config.yaml
n_layer: 13
d_model: 384
n_head: 6
n_kv_head: 6
head_dim: 64
d_mlp: 1024
vocab_size: 2048
activation: "swiglu"
norm: "rmsnorm"
norm_place: "pre"
norm_eps: 1e-06
positions: "rope"
rope_base: 4770.0
rope_fraction: 0.25
qk_norm: false
attn_scale: 0.125
bias: "none"
tie_embeddings: false
parallel_block: false
init: "trunc"
init_std_qkv: 0.0282
init_std_o: 0.0
init_std_up: 0.0282
init_std_down: 0.0
optimizer: "cautious_adamw"
lr: 0.000838
beta1: 0.95
beta2: 0.98
weight_decay: 0.11
lr_head: 0.00438
grad_clip: 1.0
warmup_steps: 225
schedule: "wsd"
decay_fraction: 1.0
decay_shape: "linear"
final_lr_fraction: 0.1
batch_tokens: 65536
seq_len: 1024
doc_mask: true
train_tokens: 579600000
steps: 8844
dataset: "wikipedia_en"
Each number is 128 + 24 x the weight over its row's rms, rounded and kept within 0 to 255. Layers, rows and columns count from 0. The size above them is the row's rms in percent of the matrix's.

# layer 9 MLP gate, 1024x384, rms 0.0427, rows 901-912, columns 0-191
size [106 101 102 103 104  96  96 105 102 102 100  99]
[[136 124 157 192 130 118 132  95 123 129  68 124 117 118 114 120 140 110 119 152 154 133 127 113 137 104 112 137 145 126 116  91 110  74 113 123 117 128 114 132 133 129 123 113 105  86  92  98 123 125 156 113 127 149 173  87  90 175 146 130 114 106  99 119  91 142 113 124 100 142 107 164 147 132 116 124 137 152  93 165 144 151  92 128 136 127 168 131 116 177 143 110 113 132  99 134 137  92 130 102 136 154 101 128 137 108 123 118 140 104 134 184 153 107 136  91 135 116 119 172 126 126 145 131 119 109 176 122  99 135 128 148 113 129 114 137 100  99 172  83 136 154  54 143 115 112 144  94 109 123 114 164 131 116  92 156 138 110 126 139 102 155 115 106  93 105 152 124 151 171 124 149 165 141 150  77 122 122 109 164 111 133 136 195 154 169 147 111 172  81 138 133]
 [182 146  72 152 167 171 107 143 121 115 163 160 107 128 137 132 149 107 117 131 108 138 109 145 137  96 138 159 125 140 159 127  94 135 115 131 178 126 126 115 127 122  94 115 109  78 145 119 147 115 129 107  92 109 139 144 140 115 126  74 142 132 131  98 130 138 121 161 158 146 141 164 138 122 135 139 130 134 144  92 118 122 150 170 105 105 132 137 105 167 114 118 143 121 133 164 157 156 136 101 112 130 129 158  83 154 160 141 150  92  71 137 119 154  81 131 151 105 121 162 115 112 168 128 144 105  99 149 127 146 123 135 150 157 164 117 129 105 152 165 137 119 100 132 138 164 109 103  91 132 184 151 139 107  60 122 136 114 158 142 171 173 116 143 159 179 130 102  99 139 103 120 107 123 108 127 137 139 115 122 137 123 146 136 129 131 160  84 103 101 142 142]
 [135 124 112 165 125 131 118 133 111 142  97 148 103 182 123 141 131 111 128 161 124 148 101 120 101 127 149 142 122 169  97  85 118 134 108 135 115 122 135 120  91 123 140 133 134 104 134 127  86 130 113 130  88  81 146 140 100 111 116 118 128 111 103 147  94 161 141 163 100 116 103 122 156 131 159 106 109 154 117 165 120 132 177 149 122 124 116 119 149 146 115 114 181 142 157 107 124 114 125 137 125 167 133 110 132 107 128 119 111 118 118 127 114 115 110 129 111 161 136 124 148 141 132  84 140 140 135 129 130 126 153 138 146 139 125 132 116 119 151 148 115 101 161 131  76 113 120 101 143 148 148 131 136 122 131 103 126 155 112 148  97 142  81 112  89 131 100 129 115 168 148 181 131 125 163  96 110 124  88 141 134 124 145 168 153 163 150 119 123 123 108 165]
 [157  95  99  90  86 135 128 111 128  58 160 153 128 114 125 141  89 142 145 133 118 131 141 121 104 149 122 141 136 138 148 143 108  97  95 123 154  74 125 182  73 122  98 182 116 107 177  91 147 116 138  69 108  98 116 118 133  68 129 115 133 139 144 119  90 114 139  99 163 112 141 148 144 136 178 149 118 147  83  92 105  94 118 136 114 132 150 121 115 123 129 118 113 130 117 154 155 140 117 138 121 110 168 143  84 136 147 158 136 137 140 112 124 136  98 123  98 150 127 111 150 150 111 109 114 166 159  93  89  99 179 119 115 141 164 115 132 128 144 144 108 146 130 115 140 161 140 155 129  97 111 146 141 107  83  80 101 159  83 151 120 139 156 163 152 115 159 168  83 138 141 115 159 126  99 146 110 133 140 135 180 148 155 101 117 150 107 107 113 162 130 161]
 [156 121 105 104 138 138 119 128 145 100 138 136 176 125  78 138 138 137  75 150 130 148 115 120 132  78 160 151  82 145 137 154 113 128 136 148 129 151 115 158  96 147 149 122 123 115 140 157 165 101 155 158 122 155 107 122 112 142  69 117  77 126  99 134 151 141 127  86 174 115 109 140 105 110 116 158 109 130 158 118  87 134 153 131 164 166 162 151  74  90 185 159 106 146 140 149 189 116 117 133 147 124 139 169 126 121 141 147 122 138  90 149  90 144 107 142 138  74 124 105 107 139 174 145 130 125 106 102 115  93 150 164  89 134 117 118  92 148 124 127 112 114 118 102 115 152 114  95 149 128 134 127 113  69 130 133  88 130 111 134 122 146 115 115 163 141 154 146 109 135 145 183  82 121 108 174 157 105 132  60 174 142  98 146 111 138 108  93 123  96 128 123]
 [126 132 107  61 175 139 177 171 118 162 109 101  90 140 121 119 132 162 116 132  90 140 110 160 122  93 153 106 193 145  76 151 123  89 136 120 125 152 139 140 144 136 114 146 115  87 142  82 158 200 119  81 147 107 155 146 138  93 113 126 100 114 156 140 152 143 125 120 121  95 150 130 124 108 148 114  95 130 128 103  95 116 155 121 107 155 159 176 119 103 110 119  82 150 146 149 124 119 160 131 162 112 166 146 133 129 112 140 145 105 116 150 162  98  58 143  99 162 136 108 120  99 120 127 144 106 135 108 122 104 166  95 140 103 123 117 134 148 121 145 116 151 162 133 123 142  92 162 158 130 106 150 113 118 118 152  88 132  77 132 149 146 107 129 100 106  84 123 134 139  73 140 140 141 102 147 155 139 143 105 114 116 134 137 157 148 124 153 113 133 123 117]
 [118 130 148 117 152 137 125 100 142 125 108 146 112 116 145  97 140 139  94 142 157 118 138 100 123 101 158 130 121 109 143 130 155 132  98 146  96  95 115 151 108 153 122 159 149 121 133 124 123 107 171  97 134 141 107 124 148 135 120 121 133 150 159 117 135 117 136 110 120 177 133 152  89 142 132 123 129 133 125 118 137  68 142  72 155  88 129 141 104 157 125 113 129 116 128 139 122 108 164 173 126 113 150 124 109 142 115 160 128 138 103 141 116 156 165  92 138  83 168  85 149 107 149 111 119 143 155 184 115 124 159 130 119  96 141 101 117 136 161 189 155 132 122 147  99 161 161 103 117 124 160 149 149 124 141 165 133 104 115 134 149 157 131 115 128 133 109 135 129 158 144 110 134 117 148 157 129 121 155 147 137 134 149 125 124 149 158  87 154 113 132 124]
 [146 106 106 105 145 106 135 148 156  91 110 103 102 113 106 143 126  96 164 134 142 173 133  95 157  68  97 113 168 149 174 105 120 130 179 134 132 131 111 208 142  72 119 104  94 110  95 134 133 112 161 133 157 121 128 142 142 173 136  99 153 129 116 149 137 164 163 132 134 142 151 112 162 140  79 145 106 140 159  86 118 131 135 140 135  96 174 118 102 144 121 100 128 123 105 135 110 160 158 133 109 143 137 122  89 116 103 154 101 157 130 106 145  94 157 119 112  98 120 128 121 119 147 118  95  82 117 109 131 118 111 116 125 123 119 153 132  95 167 136  97 125 110 124  91 122 103 137  90 143 143 148 110 140 142 150 115 130 122  94 137 112 151 133 108 149 108  63 121 119 174 138 133 151 107 129 172 136 127  85 141 120  96 137 138 105 170 129 116 166 120 142]
 [112 127 158 130  93  99 105 155 128 115 126 136 171  99 115 140 101 167 137 144 168 132 117 136 138 131 143 102 181 120 107 160  98 133 105 126 122  98 152 113 150 142 114 127 129 154 124 127 159 114 149 116 133 107 154 144 159 130  92 123 114 159 107 140 103 154 183 158 173 144 119 112 132 109 130 106 171 165 121 133 139 131 120 145 131 132  95 127 144 122 134 124 127 139 153 147 169 134 131 117 120 123 123 126  85  96  92 161 122 148 122  88 161 132 168 118 132  98 151  87 164 159 182 130 113 155 137 130  98  53 117 112 131 129 113 101 112 127 171 135 128 165 110 150 121 137 123  73 150 131 146 118 123 159 140 109 181 134 132  85 124 121 126 106 163 124  91 109 109 132  61 166  86 149 114 121 162 145 129 146 102 122 121 133 159 155 149 118 143 170 133 123]
 [163 108  95 130 101 113  99 123 114 154 115 138  80 131 123 173 130  99 151 114 167 150 140 170 135 167 134 127 159 120 113 126 105  90 147 119  97  79 170 112 123 137 113  91 136 102 127 139 111 128 148 144 134 120 120 135 102 140 128 144  74 114 158 122 142 116  94 103 152 191 137 115 116 142 126 119 126 128 134 124 107 109  87 116 169 181 151 179 114 123 102  79 120 147 131 148 137 130 160 116 133 185 188 113 145 145 127 118 184 121 108 118  90 122 141 120 165 118 152 118 114 107 111  98  65 112 168 115  88 127 175 137 158 103 175 182 122 159  90  46 115 147 134  96 135 104 125 124 101 161 147  95 112 103 124 142 129 116 166 126 104 129 138 127 123 113  93 103 111 118 117 146 133  95 119 130 151 160 138 151 115 113 142 170 174 139  97 112 105 169 140 141]
 [138 140 118 106 142 147 138 117  61 103 130 115 156 119  94 174 153 133 132 113 135  98 115 152 115 115 113 137 114 151 140 153 175 129 121 132 136  86 127 159  94 114 151 173 100 143 124 104 171 125 144  90 128 139 118 117 161 146 111 115 146 123 130  73 146 119 139  97 129 127  86 116  93 146  99 175 137 142 135 123 131  89 155 144  91  95 129 149 141 160 100  88 154 132 104 141 126 127 133 130 132 136  98 156 121 124 142 105 147 148 153 146 121 161 138 104 144 105 140 129 121 130 138 125 135 153 109 186 119 104 101  92  92 125 101 158 133 129 119 145  44  71 145 197 126  70 137 121 146 111 156 120 138 150 118  80 143 105 159  88 148 163 141 124 160 128  92 155 153 150 149 124 103 132 109 114 144 112 166 154 136 135 115 160 112 145 141 121 122 148 158 138]
 [119 114 137 114 173 115  99 112 167 148  88 139 100 131 111 137 116  86 150 108 138 119 121 132 123 117 159 132 159 151  94  78 119 167 134 165 159  87 163 155 156 135 134 158 100 125 109 129  95 176 157 121 112 101 198 106 148 144 141  80 101 132 155 157 151 174 130 145 171 152 163 106 119 110  89 129 132 120 125 148 137 121 150 103 141 102 178 125 144 118  94 125 103 166 150 167 131 127 172 131 145  78 166 123 132 106 111 102 155 140 121 124  94  95 141  91 121 114 115 152 139 126 141 134 154 105 144 140 145 149 104 117 124 119 120 146 142  99 111 116 130 126 148 123 116 152  95  86 131 136 162 140  81 124 140 125 113 169 159 149 140 159 117 116 122 121  77 118 104 133 157 136 127 162 160 146  98 115 117 140 126 188 122 123 128 111 161 115 138 113 113  93]]
# layer 9 MLP up, 1024x384, rms 0.0433, rows 901-912, columns 0-191
size [100  97  96  96 108  99  95 101 102 103  97 101]
[[131 127 126 167 137 152 148 140  95 138 113  88  62 128 118 168 134 103 109 109 130 114 148 106 133 125 152 116 103 150 146 130 114 113  89 117  97 153  95 162 128 124 142 114 140 104 105 111 156 146 161 105 112  85 112 104 102 135 118 105 119 124 113 127 129 121 133  78 130 127 108 119 108 157 158 134 131 125 140 118 130 122 126 172 153 114 144 138 123 197 105 115 157  89 139 146 162 162 147  87 138 117 195 158  60 103 161 137 104 155 136 135 116  96 148 120 143 118 117 109 140 114 146 108 111 133 166 140 117 133 113 135 142 139 130 126  96 118 130 140 145 169 181  98 168 127 109 102 126 115 127 139 120  71 112 117 183 139 103 120 123 115  95 161 165 128 128 139 102 198  69 150 136 148 133  69  66 122 137 126 131 152 157 170 125 133 142 138 101 134  88 169]
 [125 123  62 121 145 139 163 157 115 160 124 100 109 124  99 118 114 156 103 159 143 138 122  85 132 108 140 127 125 144 139 176 144 127  74 151 178 129 126  92 120 149 129 130 112 133 140 117 118 107 130 125 136 193 110 118 151 166 144 142 155 122 108 103 102  84 143 138  96 123 171 127 114 143 149 128 131 136 131 117 131 116 148 142 131 110 119 117 101 118 109 113 147 107 103  96 120 137 161 112 140 101 109 109 148 110 117 108 113 140 176 172 153 140 144 101 125 118 111 125 112 128 101  98 102 156  92  98  91 136 109 140 152 100 145 151 117 141 111 147 137 136 122  97  98 148 166 186 122 112 143 112  93 128 103 136 141 115 115  95 104 181 142 116 162 123 144 112 178 194 148 127  82 137 107 138 122 104 107 139 139 112 126 104 106 142 107 165 134 118 112 140]
 [ 79  87 112 123 154 100 128  99 116 138 128 134 108 126 155 144  88 136  70 160  94 137  96 130 141  98 130 127 120 140 130 121 173 125 132 125 120 153 158 134 147 136 163 110 110  84 143 163 119 145 151 152 135  83 144 127 156 122 138 106 146 151 119 138 143  78 110 147 120 154 113 150  77 177 154 146 183 155 159 104  98  74 133 113 113 115  84 109 118 135 146 129  80 135 132 156  97 150 105  79 117 119 164 142 113  88 113 106  99 129 110 137 152 161 113  92 134 141 133 123 116 116 157 120 146 165 109 112 134  86  70  92 159 142 169 117 130  89 139 153 142 104 165 117 132 119 138 153 112 121 135 163 168 107 159  92  96 148  85 134 138 119 121 128 101 110 134 100 151  93 161 151 124 143 147 122  94 127 100 121 143 153  79 134  96 125 160  86 163  82 147 130]
 [134 164  99 126  68 155 103 122  98 145 161 127 149 122 108 157 132 130  96 144 137 151  85 170 142 142 138  90 110 122 133 100 138 107 125 170 159 134 129 130 122 166  92 155 171 135 119 136 101 142 128 105 151 110 149 133  78 112 141  99 120 143 147 130 127 147 167 156 139 131 161 113 158 132  98  99 156  99 124  98  87 117 103 114 100 125  67 124 129 118 110 105 133 140 113 121 109  87 142 159  75 106 127 123 174 144 165  75  97 148 128 121 107 129 153 138 152 156 112 100 163 122 141 114  93 132 124 119 126 133  73 142 129 169 176 137 134 101 105 137 151 109 112 105 174 110 105 131 118 123 129 133 161 107 114 131 146 143 149 103  92 127 201 107 126 100 108 110 110 118 111 128  71 156 116 143 152 128 115 130 145 122 109 119  94  81 142 137  93 154 122 124]
 [135 128 148 128 103  71 125 122 168 111 137 124 126 103 179 106 122 132 190 158 128 135 135 109 147 124  94 140 158 132 131 116 101 117 112 103 116 148 105 146 173  71 104 108 163  97  56 129 139  97 117 115 136 128  97 109 152 124 130 154 124 140 100  93 139 130 137 147 177 118 101 121 118  82 125 109 108 143 109 127 177 129 139 123 154 137 126 118 160 145 161 109 123 115 127 133 140 130 115  93 143  85 158 119  80 121 105  99 140 154 127 110 140 113 107 119 127 112 169 111 147 171 122 135  84 171 126 119 129 114 138  88 113 155 149 166 150 122 122 105 119 135 130 118 134 111 105  85 141 136 161 101 120 111 124 139 132 142 125 119 128  92  98 110 112  61 127 140 120 128  96 143 165 112 137 120 148  84 161 117 117 133  98 128 100 154 105 126 136 119 122  92]
 [124 110  97 144 141 130 108 115 164 103 116 150 160 116 150 100 132 120  81 167 158 121 160 175 143  92 142 145 108 132 169 127 138 136  85 124 108 127 171 108  95 144 152 103  98 113  96 150 177 119 119 149 153 140 104 157  78 186 134 128 121 120 124 114 105  82 108 134 107 143 100 139 115 114 116 151 129 107 121 157 157 161 127  76 144 174 144  93 133 104 117 126 120 120 139 148 101 127  90 115 158 120  78  99 162 137 166 152 120  99 108  97  82 120 156 117 144 145 116 117 146 133 131 121 145 139 104 137 123 140 119 131 155 150 116 130  89 143 164 117 149 107 152 130 140 153 135 147  91 158 118 132 160 127 142 144 109 113 178 113 104 130  76 133 128 119 132 159 107 156 108 123 150 162 118 126 131 113 181 175 146 131 156 183  91 115 151 126 141 109  82 151]
 [140 166 133 134 139 128  92 114 155 102 147 129  89 130  87 110 157 113 164 153 142 119 106 121 134 121 131 157 130  63 136  81  97 148 141 137 106 137 155  75 142 168 112 137 109 126 126 133 155 116 143 141 114 157  82 182  82  97 138 124 141 133 144 175 101 137  97 126 132 111 115 181 100 141 108 104  87  89 160 141 117 133 119 122 151 159 151 115 126 132 138  96 123 137  84  74 110  95 119  99 130 147 107 153 116 138  97 140 149 111 110 133 111 119 135  96 125 106 132  94 156 148  85 128 124 107 163 114 149 178 103 125 127 118 111 166 110 194 115 129 151  86 143 158  98 114 142 128 139 127 124 140 147 144 154 112 122 114 152 109  87 113 109  93 118 150 107 132 114 132  90 134 142 120 146 165 118 151 154 136 137 119 132 119 126 100 107 131 130 125 134 133]
 [136 125 119 139 131 131 123 160  99 138 152 167 148 126 137 141 134 102 120 145 107 121 105 136 134 165 153 118 151 182 113 132 134 101 107 124 117 113 102 107 136 166 174 115 103 138 122 115 144 111 170 145 128 113 117 135 109 112 164 107 131 107 111 110 172 115 140 118 110 146 121  79 166 143 193 140 125 119  86 133 103 122 126 156 162 116 128 112 126  69 118 155  92 120  97 134 144 169 145 130 159  62 129 123 146 123 155 123 169 138 155 145 102 115 134 108 139 139 112 131 125 123 100  96  95 161 124 127 105 100 127 110 155 144 105 160  97 135 118 153 110  98 118 138 148 104 120 127 110 159 148 149 154 130  87  68 124 108 154 101 175 148 107 113 118 135 138 130  74 167 151 135 118 117 126 115 125 112 109 171 147 159 105 108  91 133 105 104 150 138 113  85]
 [125 159 122 106 151 163 115 113 157 135 121  64 112 181 113 133 103 108 117 109 123 143  99 124 159 117 123 156 132 137 106  90 145 129 129 162 128 117 135 120  56  97  86 143 141 121 119 129 107 139 115 142 186 152 165 156 122 122 118  92 121 104 128 133 139 166 101 139 186 136 208 128  61 139 132 111 173 141 162 120 109 122 132 121 125 116 162 182 114 114 193 127 142  94 115 114  95 142 127 164 119 123 153 126 148 100 154 111 136 149 142 132  88 159  98 127 122 122 154 184 132 125 133 138 141 137 104 103 104 135 136 139 134 121 125 110 133 134 132 121 120 138  78 152 160 121 162 132 125 112  97 115 133 102 116 126 114 154 110  81 119 127  98 133 151 130 115 138 162 105 127 116 150 140 109 136 120 123 135 131 156 110  99 165 119  91 121 139 126 113 121 163]
 [129 156 106 196 138 130 115 146  97 124 152 137 109 179  95 118 147 119 137 134 134  82 164 126 129 117 102  59 140  90 148 112 102 161 151 109  73 125  98 135 142 106 150 118 146 108 155 136 131 161 117 133 145 113 105  85 153 138 169 149 147 147 147 111 140 105 122 141 106  88 141 130 143 116 108 148 117 111 151 171 162 133 140 134 113 121 105  97 128 162 146 146 133 130  90 148 128 106 142 125 120 129  91 176 137 148 160 115 119 184 127 137 131  83 170 146  94 146 126 124 104 138 165 154  71 151  88 118 141 155 173 127 140 122 158  83 130 132 129 136 128 123 159 134 172 120 155 146 130 143 140 128 112 117 194 129  98 174 143  95 121  95 109  95  98  99 155 149 129 163 127 137 109 123 129 147 122 146 145 135 128 121 119  69 134 110 153 146 105 137 149 143]
 [133 135 132 119 132 146 106 121 165 167 153 138 103 161 172 135  78 135 165 110 108 150 141 125  71 120 137 152 103 160 141 135  89 130 129 132 115 136 121 151 180 168 153 120 126 123  81 106 172 104 101 141 130 133 130 172 125 108 145 140  80 120 118 117 125 112 140 167 106 138 135 115 124 141  89 152  88 140 164 118 135 102 114 113 183  96 129 144 108  98 119 119 137 120 129 140 128 111 154 134 112 110 152  90  98 127  90 126 102 131 145 128 106 152 136 135 122 110  58 126 101 124 109 167 118  95 137  67 133 165  99 149 144 174 114 156  98  95 181 132 143 181  97  87 170 189 143 101 107 130 151 120 131 141  99 101 137 149 151 147 148  92 151 105 145 141 126 102 140 109 140 112 147 147 120 196 111 162 128 104 110 125 128  93 129  98 124 158 140 111 110  96]
 [148 158 171 108 104 129 151 105  71 128  96 117 161 116 104 157 125 134  90 142 119  95 171  99 169  84  94  91 146 129 149 127 133 106 127 119 138  99 117 107  97 105 116 148 117 142 122  87 104  70 134 111 111  93 123 100 138 124 174 145 158 103 126  99 130 175 136 140  98 125 128 114 139 123  92 141 102  91 141 138 149 138 122 144 122 113 130 138 104 148  96 104 158  77 146 138 132 131 183 132  97 113 121 131  98 111 158  95 128 122 120 117 142 146 130 149 109 122 136 140 146  93 108 105 141 110 154 151 108 126 128 105 118 126 117 138 130  97 125 144 130 138 118 181 129 113 122  86 128 154 133  91 148 143 135 129 148 116 107 135 122 139 127 120 159 125 131 140 102 153 141 106  97 180 100 126 122 163  83 108 144 117  85 146 108 143 173 165 131 105 101 132]]
# layer 9 MLP down (transposed), 1024x384, rms 0.0376, rows 901-912, columns 0-191
size [ 96  99  99 101 106 100  95 104  99 105  98  97]
[[133 124 122 172 118 131 178  86 149 164 141 136 170 119 130 158 144 103 128  90  83  74 161  69 138 175 114 141 145 137 134 119 165 104 116 157 118 111 139 161 141 134 126 125 131  91 105 112 122 166 155 137 132 187 122 157 119 114 101 169 154 100 145 101 129 114 113 104 140 136 143 111 111  66 119 138 154 156 151 145 109 108 128 129 108  82 129 111 126  96 114 168 123 119 157 135  96 102 159 151 170 115 116 127 156 114  85  99 127  94 178 144 155 126  82 111 122 122 143 193 153 164 124 153 130 150 113 121 136 129 110 134  91 137  99 141 122 142 114  91  83 115  83 151 143 129 151 156 139 108 137 108 158 120 111  80 119 145 101 153 123 136 115 105 126 129 127 107 133 163 130 125 125 115 142 170 132 173 119 126 119 155  75 125 149 113 100  94 171 123 168  73]
 [ 71 156 157 106 152 105 101 128 108 151 122 135 145 106  91 110 180 125 149  92 142 165 144 188 134 107 134 126  96  96 107 129 142 116 154  95 135 113 150 145 127 127 171 127 122 156 111 144 155  84 172 113 123 148 167 105 144 161 102 118 115  88 115 123 105 117 125 119 106 130 131 155 175 138  86 130 156 121 133 110 150 111 153 123  87 124 124 158 178 121 114 132 126 129 141 145 146 117 126 145 153 145 154 135 155 135 108 152  90 141  97 153 101 127 147 103 150 119 121 170 110 120 128 181 119 132 112 159 185 105 117 111 121 147 106 165 126  71 181 183 125 167 140 103  89 144 119  98 115 153 113 109 171 147 137 149 145 149 142 134 154 109 121 147 121 169 116 159  72 127 118 111 142 139  97 114 150 125 154  79 133 169 156 112 144 123 126  71 144 126 160 127]
 [189 166  77 148 110 189 150  86  89  97 157 102 118 138 139 121 157 125 173 123 143 124 120 102 107 157  89 118 110 105 129 115 120 151  95 169 136 142  98 134 159 117  94 112 120 144 163 112 168 119 136 126 114 154 134 134 132 120 134  96 126 109 140 121  98 105 123 128 111 104 152 141 147  68  72 121 114 120  88 124 124 151 116 130  94 138 114 167 119 147 126 146 156 102 125 105 152 168 158 111 113 111 153 144 138 128 155 161 127 122 168 129 149 117 118 122 119 110 110 147 169 146 111 137  92 110 143 102  64 149 131 149 104 136  85 106 103  94  94 120 131 120  89  88 122  85 116 163 127 147 120 103  96 111 116 182 142 178 113 135 142 105  91  84 139 125 117 117 139 132 117  88 102 131 102 127 141 119 157 146 115 108 150  91 135  92 120 132 130 144 121 134]
 [ 98 138 115 144 127 164 137 128  86 125 133 109 115 163 146 112  85 126 134 119  87 103 147 170 123 121 137 131  88 140 134 155 144 118 116 108 146 112 106 121 108 109 148 115 133 117 131 120 161 121 126  73  99 110 160 110 157 112 143 169 127 151 137 140  81 101 136 105 105 105 110 148 109  97 157 132 147 143 120 129 178 147 106 152 142 118 148 165 166 159  92 143 145 111 121 154 105 156 151 136 154 192 119 162  99 143 102 148 117 164 134 161 158 121 111 172  55 156 153 130  80 106 108 136 176 139 147 107 155  96 133 148 148  90  92 136 119 157 149 104 103 127 106  99 112 133  83  84 148 148 114 129 107 145  78 107 120 128 175 146 126 120 129 137 118 101 136 144 118 134 113 106 103 125 123 127  87 164 140  69 126 127 139 138 143 167 144 101 152 134 140 127]
 [ 99 117 138 126 138 152 129 110 135 107 116 148  96 128  98  75 146 169  97 106 141 144 144 114 159 137 161 110 139 110  96 129 149  71 134 110  90 147 116 137  96 112 155 134 107  98 128 137 108  97 125 137  88 106 131 149 114 108 140 109 158 120 136 112 150 151 144 131 142 158 128  97 101 113 118  99 114 138 158 103 142  93 117 106 137 128 170 118 165 118 185 176 122  95 171 119 145 130 152  96 129 131 102  96 138 134 113  71 144 148 136 143 149 131 139  87 153 164 181 180 124 157 150 134 128 138 133 100 141 130 120 116 112  94 155 112 152  65 123 122 104 127 120 112 151  89  98 120 122 143  85 154 107 161 127 142 136 136 116 110 150 161 143 123 134 124 104 116 138 132 110 150 102 135 106 103 135 138 109 110 129 146 140 120 190 149 171 161 139 123 125 150]
 [134 104 107 139 148  93  95 119 131 180 134 131 157 125  86 106 143 104 121 124 148 114 122 131 129 114 148 131 117  90 138 113 113 112 117 146 115  79 139 106 128 119 121 124 144 146 146 164  92 114 141 155 128 141  78  82 132 131 158 128 106 104 161  93 106 112 137 103  91 100  84 120 164 101 117 152 102 164 143 137 128 121 131 114 157 133  86 124  52 143 154 143 136 105 119 133 160 154  92 162  98 139 124 122 133 108 122 143 120 120 102 137  95 151 127 128 222 110 134 134 144 143  98 127 142 131 113 125  44 113 129 113 135 133 131 122 140 141 156  99 116 162 102 135 180 122 109  88 136  98 111  86 169 119 128  90 123 136 124 104 125  92 120 180  98 156 157  92 152 143 171 125 123 121 107 135 101 155 117 132 106 112 111 165 122 156 105 147 175 132 146 117]
 [132 122  92 109 104 110 143 211 113 155 147 139 149 112 167 145 128 145 135 136 136 134 102 132 129 149  90 122 111 147 122 129 110 151 125 149 119 111 132 153 123 135 138 121  99  89 115 115 139 123 105 130 140 110 107  81 123 117  86 116 103  91 144 139 162 104 107 132 125 126 112  95 120 123 122 162 166 137 150 100 140 114 113 177 133 165 111 114 117  98  95 145 141 119 108 129 171 144 144 146  98 101 161  91 156 112 104 152 117 122 197 136 100 174 143 171 101 104 110 165 113 125 115 103  79 138 121 148 138 133 110 167 144 135 124 105 132  57 100 146 121 121 147 112 130  69 146 123 163 146 128 139 104 119 149 110 148 153 119 161 108 111 146 119 133 132 137 140 125 115 145 159 133 136 129 193 120  94  82 129 126 166 129 130 142 148 131 144 129 149 124  93]
 [149 143 102 162  99 121 130 148 107 134 116 101 111 133 167 153 167 109 158  99 129 100 118 134  98  81 104 130 144 139 223 143 162 113 154 131 141  97 118 135 150 138 125 140 108  93 149 101 123 130 115  72 133 115 123  96 104 152 103 151 152 145 133 146 128 141  94 115 142 158 134 114 100  98 105 111 125 136 124 130 105 137 150 126 146 134 178 129 142 130 134 160 123 139 109 159  98  98 100 148 141 167 132 112 104 140 139 164 119 124 102 142 127 138 120 111 143 147 157 123 104 123 188 146 107  57 103 144 144 147 137 129 148 152 161  93 160 157 112 127 102 141 155 148 132 139 130 165 137 128 126 102 113  69 151 161 104 148 166 132 142 107  68 124 135 114 107  99 133 104 102 142 136 157  83  92 115 157 114 134 103 120 158 148 149  88 105  98  96 107 119 132]
 [113 124 101 175  84 135 118 130 163 126 103 137 130 106  98 137 130 119 135 118 129 123 155 103 134 156 117 138 110 134 142 174 118 130 107 109 161 136 153 126 147 115 143 116 156 159 148 115 117 142 167 137  94  96 112 136 159 133 144 116 104 109 108 123  86 108 154 139 154 124  92 134 160 134  92 122 109 123 105 129 113 104  94 148 154 106  89  83 134 148 155  97  98 152 152 119 121  81 129 133 131 159 111 156 114 125 102 120  94  84 153  97 164  62 125 102 120 155 113 106 153 141 127 153  97 139 131 160 111 101 108 116 153 139 113 143 117 137 151 147 130 151 147 124 134 165 104 129 105 110 153 146  94 166 120 130 150 100 108 107 132 132 118 117  83 133 139 120  78  76 111  96  77 159 143 149 153 158 116 153 148 111 126 105 136 126 127 124  96 123  92 117]
 [130 137 136 140  92 177 144 154 140 126 116 115 142 123 112 165 135 138 159 128  66 120  91  97 127 126  96 124  74 138  91 135 123 143 102 174 167 142 110 156 142 147  95 146 137 162 110 131 160  96 134 115 120 156 148 172  99 136  95 132 128 144 134 142 144 102 122 117 127 111 138  89 121 157 121 157 140 127 184 152 177 173 159 120  87 119 133 168 109  99 144 128 153 107 130  91 176 118 130 132 116  88 128 147  88  74 177 128 134 147 163 132 141 157 115 122 154 163 123 145 158  91 120 118 121 132 165 144 159 128 110 125 121 136 105 153 151 128 109 136 132 141 132 138 161 163 101 133 162 140 130 150 120 128 128 145 141 157 152 119 123 123 148 120 120 189 153 150 150 111  98 131 120 116 142 180 122 100 142  75 146 124  84 144  86 142 118 170 163 114 112  99]
 [115 115 167 150 128 152 121 113 114 105 137  85 148 119  94 114 141  59  82 119 189 131 145  95 111 115 132 136 112  92 186 140 149 107 122 109 158 110 139 132  99 128 124  80 124 178 115 155  97 145  88 116 153  86  85 116 137  99 106 123 107 125 143 133  81  82 168  89 126 110 123 128 123 163 138 159 139  92 140  90 119  89 147 160 105  91 136 110 199 145 112 132 132 105 176 148 125 123  91 140 158 141 147 126 132  92 130 129 161 142 126 107 118 101 111  68 144 124 182 120 157 119 164 131 161 138 117 188 152 100 110 119 106  93 119 118 123 134 108 115 108  92 134 142 129 107 122 128 130 108 117 138 160 124  91 115 132  94 141  82 104 132 139 133 138 146 136 124 164 154 125 141 115  97 121  53 129  95 149 128 114 102 155 120 113 128 114 110 104 143 146 152]
 [143  89  99 116 128 134 118 126 168 170 142 115  73 154 107 132 114  80 131 113 125 115 125 148 127  90 110 117 166  90 104  83 128 125 129 143 132 139 129 130  90 153 109  95 113  89 105 129  97 161 131 131  94 100 159 136 127 154  87  95 132 113 146 145 131 101 141 113 148 132 127 123 130 126 132 139 112  67 111 157 108 123 118  97 143 154 123  79 143 119 115 182  93 154 110 117 172 155 138 126  98 151 150 144 159 158 123 142 107 114 174 109 120 130 140 102 137 135 127 157 144  99 127 130 147 127 140 187 183 102 125 101 139 125 107 139 146 114 130 109 171 171 132 107 120  93  97  96  99 124 119 140 126 138 163 136 150 110 157  94  92  99 125 154 122 110 103 146 106 132 108 160 113 157 147  84  90 138 123 143 150 128 179 119 143 117 139  94 125 119 109  99]]